config = dict(
    head_dim=64,
    norm_place='pre',
    parallel_block=False,
    init='trunc',
    init_std_o=0.00396,
    init_std_down=0.00243,
    lr=0.0129,
    lr_mult_down=3.0,
    lr_head=0.00393,
    decay_fraction=0.73,
    seq_len=1024,
    doc_mask=True,
)
Each number is 128 + 24 x the weight over its row's rms, rounded and kept within 0 to 255. Layers, rows and columns count from 0. Numbers have three digits each. The size before them is the row's rms in percent of the matrix's.

# up: layer 6 MLP up, 1024x384, rms 0.201, rows 859-875, columns 256-383
# down: layer 6 MLP down (transposed), 1024x384, rms 0.223, rows 859-874, columns 256-383
# gate: layer 6 MLP gate, 1024x384, rms 0.208, rows 860-875, columns 256-383
up859 103:133160144126131110142098140160083123099141173097132096116135125133137130134110119142122133160135159135137116120138126100119139135118111168146114122156166129127141130105095125143164145146118190107135152133108121111077114110153126100127190104125107094125124139071110153111085124091155096151149134093191136116142113137141117119118129096116173138142153101112113142154170112143117135153095
down859 099:130150118116083132092123108123156156134129140117160119164153116119127097145106118109117118101111137147129125079105150167106156108159123126135086124130169133131126127137127126150117171108144150075145124148160126113100185092143123101168101127115116151154103110125113153142132112112123130117088124130129088130097153125154146119162154109070130142111150143089094120077121145108155115105119
gate860 094:155102185130106063142083141185105177143123128141109135112145131113099146147147148153161144142135120114125130134136101166148141091135126165109121162133123135138131133120102171127113132099121101153096127129147194123129104125116133116129117159145159120128117157154086133128114148106071139134137167146084119144090153081139134154139151127170122146137130129062117148136160102142099126086123
up860 095:139121134176124108137122124158129129101106141059154120128110092088124124098140139149164123124154111121108095147116186164092113105111136138117086133103139155150127102117126108099140140120122147065115105140129121093098130134104144107119116155127112093164125135166136139094110172137114095152130129095100133094086122140126167151165057144112145129147128132117125145158114145137181119128127
down860 091:118103113103118109149211154140077093131114131116178118103126164122083099131117108130099147136108088136148125132124141144127117154094127159102132138145111124113141140117105170134092103165129116169094133069125148149091121110103130111143155121135132144116131124132118130090141150149095153120162174140113146133163088127118082136103111125153115119110097128112090139062104102138133124194143
gate861 097:149120108109136138107146115110125182132126148108137121116140165138125143150145114117092151123107140111124157161142136142090120102143132134083123166135104112128131077091129117115140140152165154128092112149138144134099144129096142117096145126172165086161121121150118153121151119083124085116113149133147139099082150163144141111099171144157082126135132159114122122129132115140156165121125
up861 095:150116109109188169111114136138108134139104132118122137135131123111154140167118127095107127083129111124123143106157163091117117112135129126109160133092122114140115133135136105130123128104117136119093132113109107091134149139152139138092121123143147155098130142160118126097121160067138122162129112097139102144109174103149133109177148171150147097109140126132175106163134067116111159113105
down861 103:124110122148104173099131066123134120162096164129158148150127155151147126159113140167132152132114096136108136133090130126109161122139129120122167117106122133131113134128073153113140091133163112148155135132111125136102151112144106093086075110116115148134109130135140142100121120109148127100114124128106144120096118138151131142109111156116171104111148128148170158155137083141133095121149
gate862 092:121086180116138139102129146123158118088162150130123088147070125141143135134110108115138104166125137147148125142136127125143129112145058158127157149118112189152109108098109138116096130118116121187128111112133113162144157098104148132147124103128091148091133118187115136125118126164096124141119125148103153118101154133167139142116105153098163136122068117125130153136078112151131129153095
up862 099:188118075093135131118110152112116106097144100141144106154170116121094160104120130111128132130088162145122087124153100124114094106133143121118135135115111143147125096130173150106150103125116125080134096138130142108142068147118110116094152164136161148118172100102145147136084157106122174149095140167111073139117096153131119128139115108139183177099125129149105136127094140085132164141160
down862 092:126137171136114148077096160141162161113151153120117138162085130136119091123099137140140121128103136157149104120090167102090125119140135123140125104167123130114111095135116099115141125165143118097107164098135130126110114170142105121114119148142114152127096084149137155134136093138111126129156099118114126181127113136092142157150104159127119130135107113100125108077110148139143139065168
gate863 102:088147138099151145118122112117103178183130124112122112168135141131116092136132129124127132124129126134130126092170151144125143142174137191135107156148130090182144103104105126099140115139137115168148148173151136099168116139059138130115099115121119113153171137109153137094136150123113132127119141154135159117137150153122135143132119080198118101144105114135122165111127134101121126082125
up863 112:079176122129128102155107121158092121117101185144127153114106133103170150136134126106140069133095156134154149143110155097130127123140099104103127177108115132175169151128121109139118111171086122166131136132123136115130126122118151153152134124119122164118150105162128110142158156152140147127124172139130116183135132140124150146106116129142166091108139167110181106133125127131094116097118
down863 107:153137124095189144123170111146126140193105143134146155110116131105140147105150117157091156110126164129119093137100145113127138117156131144151131145110098123172130101138124108144093140119178130146179139165097127120153107129139117113138092095119094131141117142106159112144121126133149124119122176123118163140160164104210161180113096118145143056112147122123136146091172140146128100143104
gate864 096:155100118126116123119163131134105159137162141123083152111135127107139107138119132129140142113122157105092122116120147092096170146120132110118085124137137130127091151113119116083137173143137134100087136151143138122120121108186100094092159124157142125128100130138147082122147118145125100121149170153098150115108148162145098128126163131103144089116126138082097128067142141115137156109096
up864 093:113177117130133120165148123098103127128145108113149129153111127144136093114165150115098174139113087116087159115157100130154184123138150165153106120134142169146154155121132134143178113107141130087137105137150141130114076153126150110123112112167129084106136149116113107116151088141115136134181123131138139174142203110149134189132158125115096073157130111125141136123093123099145119149111
down864 093:136171104109106110163140141112080155118149122129106169095121118098125128134128129136136113136119137129155125153114096100135125098160102097151143128134135119153108136146096099150155115120101148138161143139159156110096157122102139135140142096146136147132116121146111093120128105153125154151150118148116151071122172115169166149122124091142144127118079134113127128161104116156115142086142
gate865 115:092118094143141120160147086178105120141128152104119133190122194122105126113130134150140142079143154104124176114112164135140077170137114112104109123122093110102138112106109119129080146153164108119125136130170128134096103150128157141136116179156086142144112152169118116121143136126133146163094144146146122084137138156111114114093180164095118151112151130143118104072086094126137097104114
up865 119:124117133196147149093090118082152143087116130148127122076153149176124132136133060122133124143167161153073069132140089172124110112120147092161163149121118158112142124145140118141123127120097136144134165110123139131113134164159122137135105084111152119111130088053148116154117110146116125120171103111078151143142103119146145129151137107115123111119149116146124159160124125182124139170131
down865 104:129153095139150140121091131136128091138136124109110107097135134084172148118145162106154119134130119106131101095158125160094183099127155104153177133134179152174126141140148116126178140164134123110122121128117154119151121161134084110130145124138159096073107143145115135141118141080091155116179124150103121143119147127145096146106143140112150144142126124142142131160141168126123103127109
gate866 101:081087093138106120122109138104188167135177141123106108143178131104128128131110143117140147129143129154131106155122168132115133127125139129111136123126187081154117116141143121088111117117154157130122114083141120111105128139119134099104158134122158128146142088143129104135158131119157104123141087145104123106058095130141181080119096102129121157159104158096116107138142103065126142170134
up866 097:111141177145129134175170147095163141158122138098123129145078109161113111095096138102128119125148158124129108148156152123114139118121141105083108119132149112122133112111109123104148126087112113107174081102130102142162134122118160140122144126114133128082132106103097129142132145130121141111142151145158101122107128054132152134117118153120101119112172112156111096189129141139157124094156
down866 098:117137137140099153141120119138095120165118124130114156093123150087107100120113162110138141113152095154136139158156125134153156147139166099135136098125166143192164098150118135089159151117152139113163126126140146140149156150133130113135137138184111122109159102144155134134196117178166124114119165151150156139070112111191127124123151134096096161104157091139157117142112155124055141088137
gate867 104:090161134139134083075116147094168102098137087085101150131144093113142138128135128089137101103117122104114133109142110137145170133121131134160140135100137114154104157148125105139161104118123147157141101114114112101133142106120095139130115134137131140128103157124092141112096158117123144142154097119156146105136126182165143150106119102159121121110128122079120109102123109118113115140195
up867 105:134102115139089116110127151145148097127151118100144148142111124080106117130134138145141102142111149127106107109110164134124144132075138151111152144097085131142102140145140066158118099097092123128120168142060143152146138152158100129114114132123069115121171197151136121125130143122102162154112124106146136089141138108153128126150147080121115156109108148131116132153160139130170088121128
down867 103:105098093111134146123098099146153141101121109173093126098086075092119160146155143154157153120133178093098123106129148167097169132140138134130115107088094109128125091125068115117114111111157143113104125157113140148166128160128141095126123155062128122109111118119169138140147102123118115153141092133093155114156142115083136117116147148147143101153090148097114164138104108144152106158152
gate868 088:117121124095120143156131116120094162122134137097107118147139124121120128141078073112147150118108139164156147170171142142118124096108158124152128173091132121168141110136128134169108126131130102167116131092103140108146146119150132099121148117132154115184136109134104124126131139153116148158131153099106144104122132113084092160078202120103095127144154129109132115105145117131113141114123
up868 093:137112125148109091147106129100105149111140114154095083115143137104110105117099115075154121147092109148090165124151159144136150099134133144128126149109121148158114128103122135085112082115150111126141155140122187113165130104151149144106111123147109105142145107115108116165145117121130164130110131121143134148134182148097129119135140142170109112106129149117113136119117112110135174094091
down868 092:137136145106102129140123140139149093133119107139100130129133136126136075109186163161169107116139145090110117140126128099110140095119142110126152136091135160130108114122136124122164090152141135145126151139108108150166099163087090131185100094111160148135112134086075134131139106100108080106157089094149113112133118078141183123174157135111151120171133120107119123109133129140130158122146
gate869 087:100106119101141165158161094186126184141142119135118114143157145157131145083140129122129118127116123135155127093133143143144100116159117130083115121168115110173138132150120111104115087135111107134179116129158066142090088112121183117120114127133120103154133061164108171131126145164141143161130162106129161148151095109109125108135194103123146135096171126123150159114121131106145164115141
up869 080:047133119124142176130132147164139144104092161088151128150186176128120176141132125077148147140105135093151118121145121164122109156140112150102078153123132100171121120086117142075111102117142109129142166128118087145066123130102157155133144108147126120139130113123106097140133170160168132117113152111124151145146119126140132121142139159094105115095142120126130147097095166121147168137136
down869 092:104148118126147131151130111172081125137102149125141171115143148155144122110123145162085117138154144156134108116134136155178071126095140160134159134154119144124111142127095119097142132141120130133116127142105169127113119131163144153138113121129135106135127106113137111147110116158134105129129088121110107143144178167147120122118097127132113125123122118120139101139116145075128127126165
gate870 104:092125131100072118113141101162144183145144139195149162162160137141122100138126126146122122132155134070152110166121141172129110111169117116135111132103141089100118118138145169133132114112127137126125110142152131098121077098122131133162084135149101122150111166175137161134152113097137136098132129128099111090117136113099152139173114099138124140109117095128114100114149163100123111132139
up870 101:162146089145112117143126076107139129167144117148136108100130099077141123100113102138134127113119132117147109163132125221127175102129105140132141165150125127144166118131132155145115090130104145130122145183147165110174145106112137135129090147104120171176100166124110082116124076132094149135133100117087153086069152116072142162114115143142155151159138162089115107131176139099060132107133
down870 114:124138079156153143131134125117106120142120111131153110093146126124135099125107108148112107151130162138110146105086093109164088155175168134110115121121137133151120136139125136150144159096116120135136117129148172117166100111151125157104090097109121128126105112091120098121125098126121136140130094153138131113112113150126087134097115103154128145169113132120131147133139130163098130123146
gate871 105:099120103150180096157144119159147157124151139095111099138171128128119119135168097134151101102111132159170158110119167135075104123129114127086133127147124134129121168128110163138166164130171099129149130134144123136110127154085090067144060131124149097093102119100104122136117095073127106094116114104150131143078073134135113126138147123149095137166142128123142121118139112136094139107121
up871 101:122112133084151147142136104101119128149111136086128075089109108132100138112135131125166098117100118115134115152079155129165083094155111110110124091134108178161098129122136128152117115145090135146138084124119131145130140127091135115065094136147169189158120114163135145118077092132093114178103114122121110115160084092113132134134126148120118163096113119093102169092100099157127081102112
down871 102:168115095110114147127147154117113132104133115086151137106135167157150116170137166122087107128118149095151143155129135146132133115112096090175108136133125126136088166121145144149167102114091124164130139108126128142136170131091159138130097124093102105112110144140130132116118157135110074149154102133169109082045139138114126108100131176101116127137154103135135134134108112145130114103118
gate872 097:108118134120166087134142119147153137161117108151079137133136166147130145174142157160090144124128105136157134135141105128104116153157125170080154105065145118159125115146127182124132161119144143149107159094097101133116107149149142178140099123113092139105150128155129182130071091154134146139132154096129127146126152153135187147114138133133151123132135114107127095131105095138131097104168
up872 096:169135129133113115111154128163110136197153118137130119150116150146104134118119150147120143114134108110128137170115094168193144122130153104156104126109087132131163109171086141152118115142123111167121138148157135087178112121117105137144147140115124114076151112073132145108111119104160145155154140082182150092099099144133166085066122146141125114126137095090124142128146141132158116163108
down872 103:148088161144099116169141160136118101134174139129118134133144139105092138095174128100113102161109136105153124128098114154160142126089156115131128131112093159192128141148155166141104153090106119105151137110146164157128107162115160140102141138163157118128132142170130208123144099116095119141111072126121124163149109096129094133146119056143154120129163130112125117119172146130129160108125
gate873 091:116108127078127130125101168113128137100122130106106094110121158156110151102133133139154142112108106143098123190123124138112152053139088108137126147136135140127106104135080166133156064109151117141127112101135118152189138124118064125137118091116135105127139130180154099108127145152166142124120124123145112103135145112113154120145168127154137138125116194163152110141151098148120158143157
up873 094:103132135147135146155158130104111137110152185141148148179154139124133138137102101143111151116104134154116092133169128136135108122145147170136183130134097150127150132138158078169120143145135194179145113133169126138065124152118141114147176154136076145130105140138129131154158144106123103128117136125112127153093108127131117145123146125134104173119173090152128132132130162079159137108095
down873 096:132108104140129084092092128113127102127117134161095136114148120130112128085107123095148120118168081083129130163115103160115094143124176119171154170128107162095110160095152218113126105084134134149089079132090111118115115137123133112107114160109154177154109121115150117141098119132138128126117138087184153101188118110085133144119126105184138121089137158129077120100152142137086128107119
gate874 111:117117118162127128117110120095123167146143112147152126148139139172144158094188088157122151107123152103136145149117115112108127139169130112150148143130090114114108129125107075079103120134105139186186145136133084121115121115123184085139094134126158130123134170149112137190117129111100111131135131089131120066154119080102134142108129093105127127156137161090096100084140137124167142121120
up874 113:148154098117076137143130154111131106121147127130126124097116128161084152128139169123157178129079133152086118102110111111128116113158096144126123143143126149152154106141148150109135108152100122143109166146116139099131140124083118128113164160131108130143147112122147094121110122124104135143114117157097124111137151128128127160112095177179149124157105102092139133121136136119093128133168
down874 107:120161108144126128153114144117146152177108124140097134161126146058160119092120144070142163133174132134045087093093167133127102113127127107121187124135164133175124104145121093175154096107112132147114137126158125148114112137098178143132109105143107125178117077108158101146100135072142123102111132141150109100132119156125104108131126140149154141166147099076096064135131129140131116102128
gate875 099:130115122130132108094114136170137110120109146117113150120139131137142164110147154123098127124148100107100149147094133136138171138153041147139138141144084129121117182155095118139125106148139171129105144095086072089099115117124132108142108135084118104176171093119150159144107137131180139093149129147128114153132102106115127130122093124160136109161149137123127168114119126093136132105119
up875 095:149149112153130081126119116110087125083091147139152108145149102136083133094075180122169105122134140132137116109078114161117102137107109107171166124128111151122105144123127099164137106127115127171113107122104117102115099089115140122130176122131130115161140138100105178161204135144058130134151108162133130137117130116133150147132131110116115144153121125081144143135109152119126142126119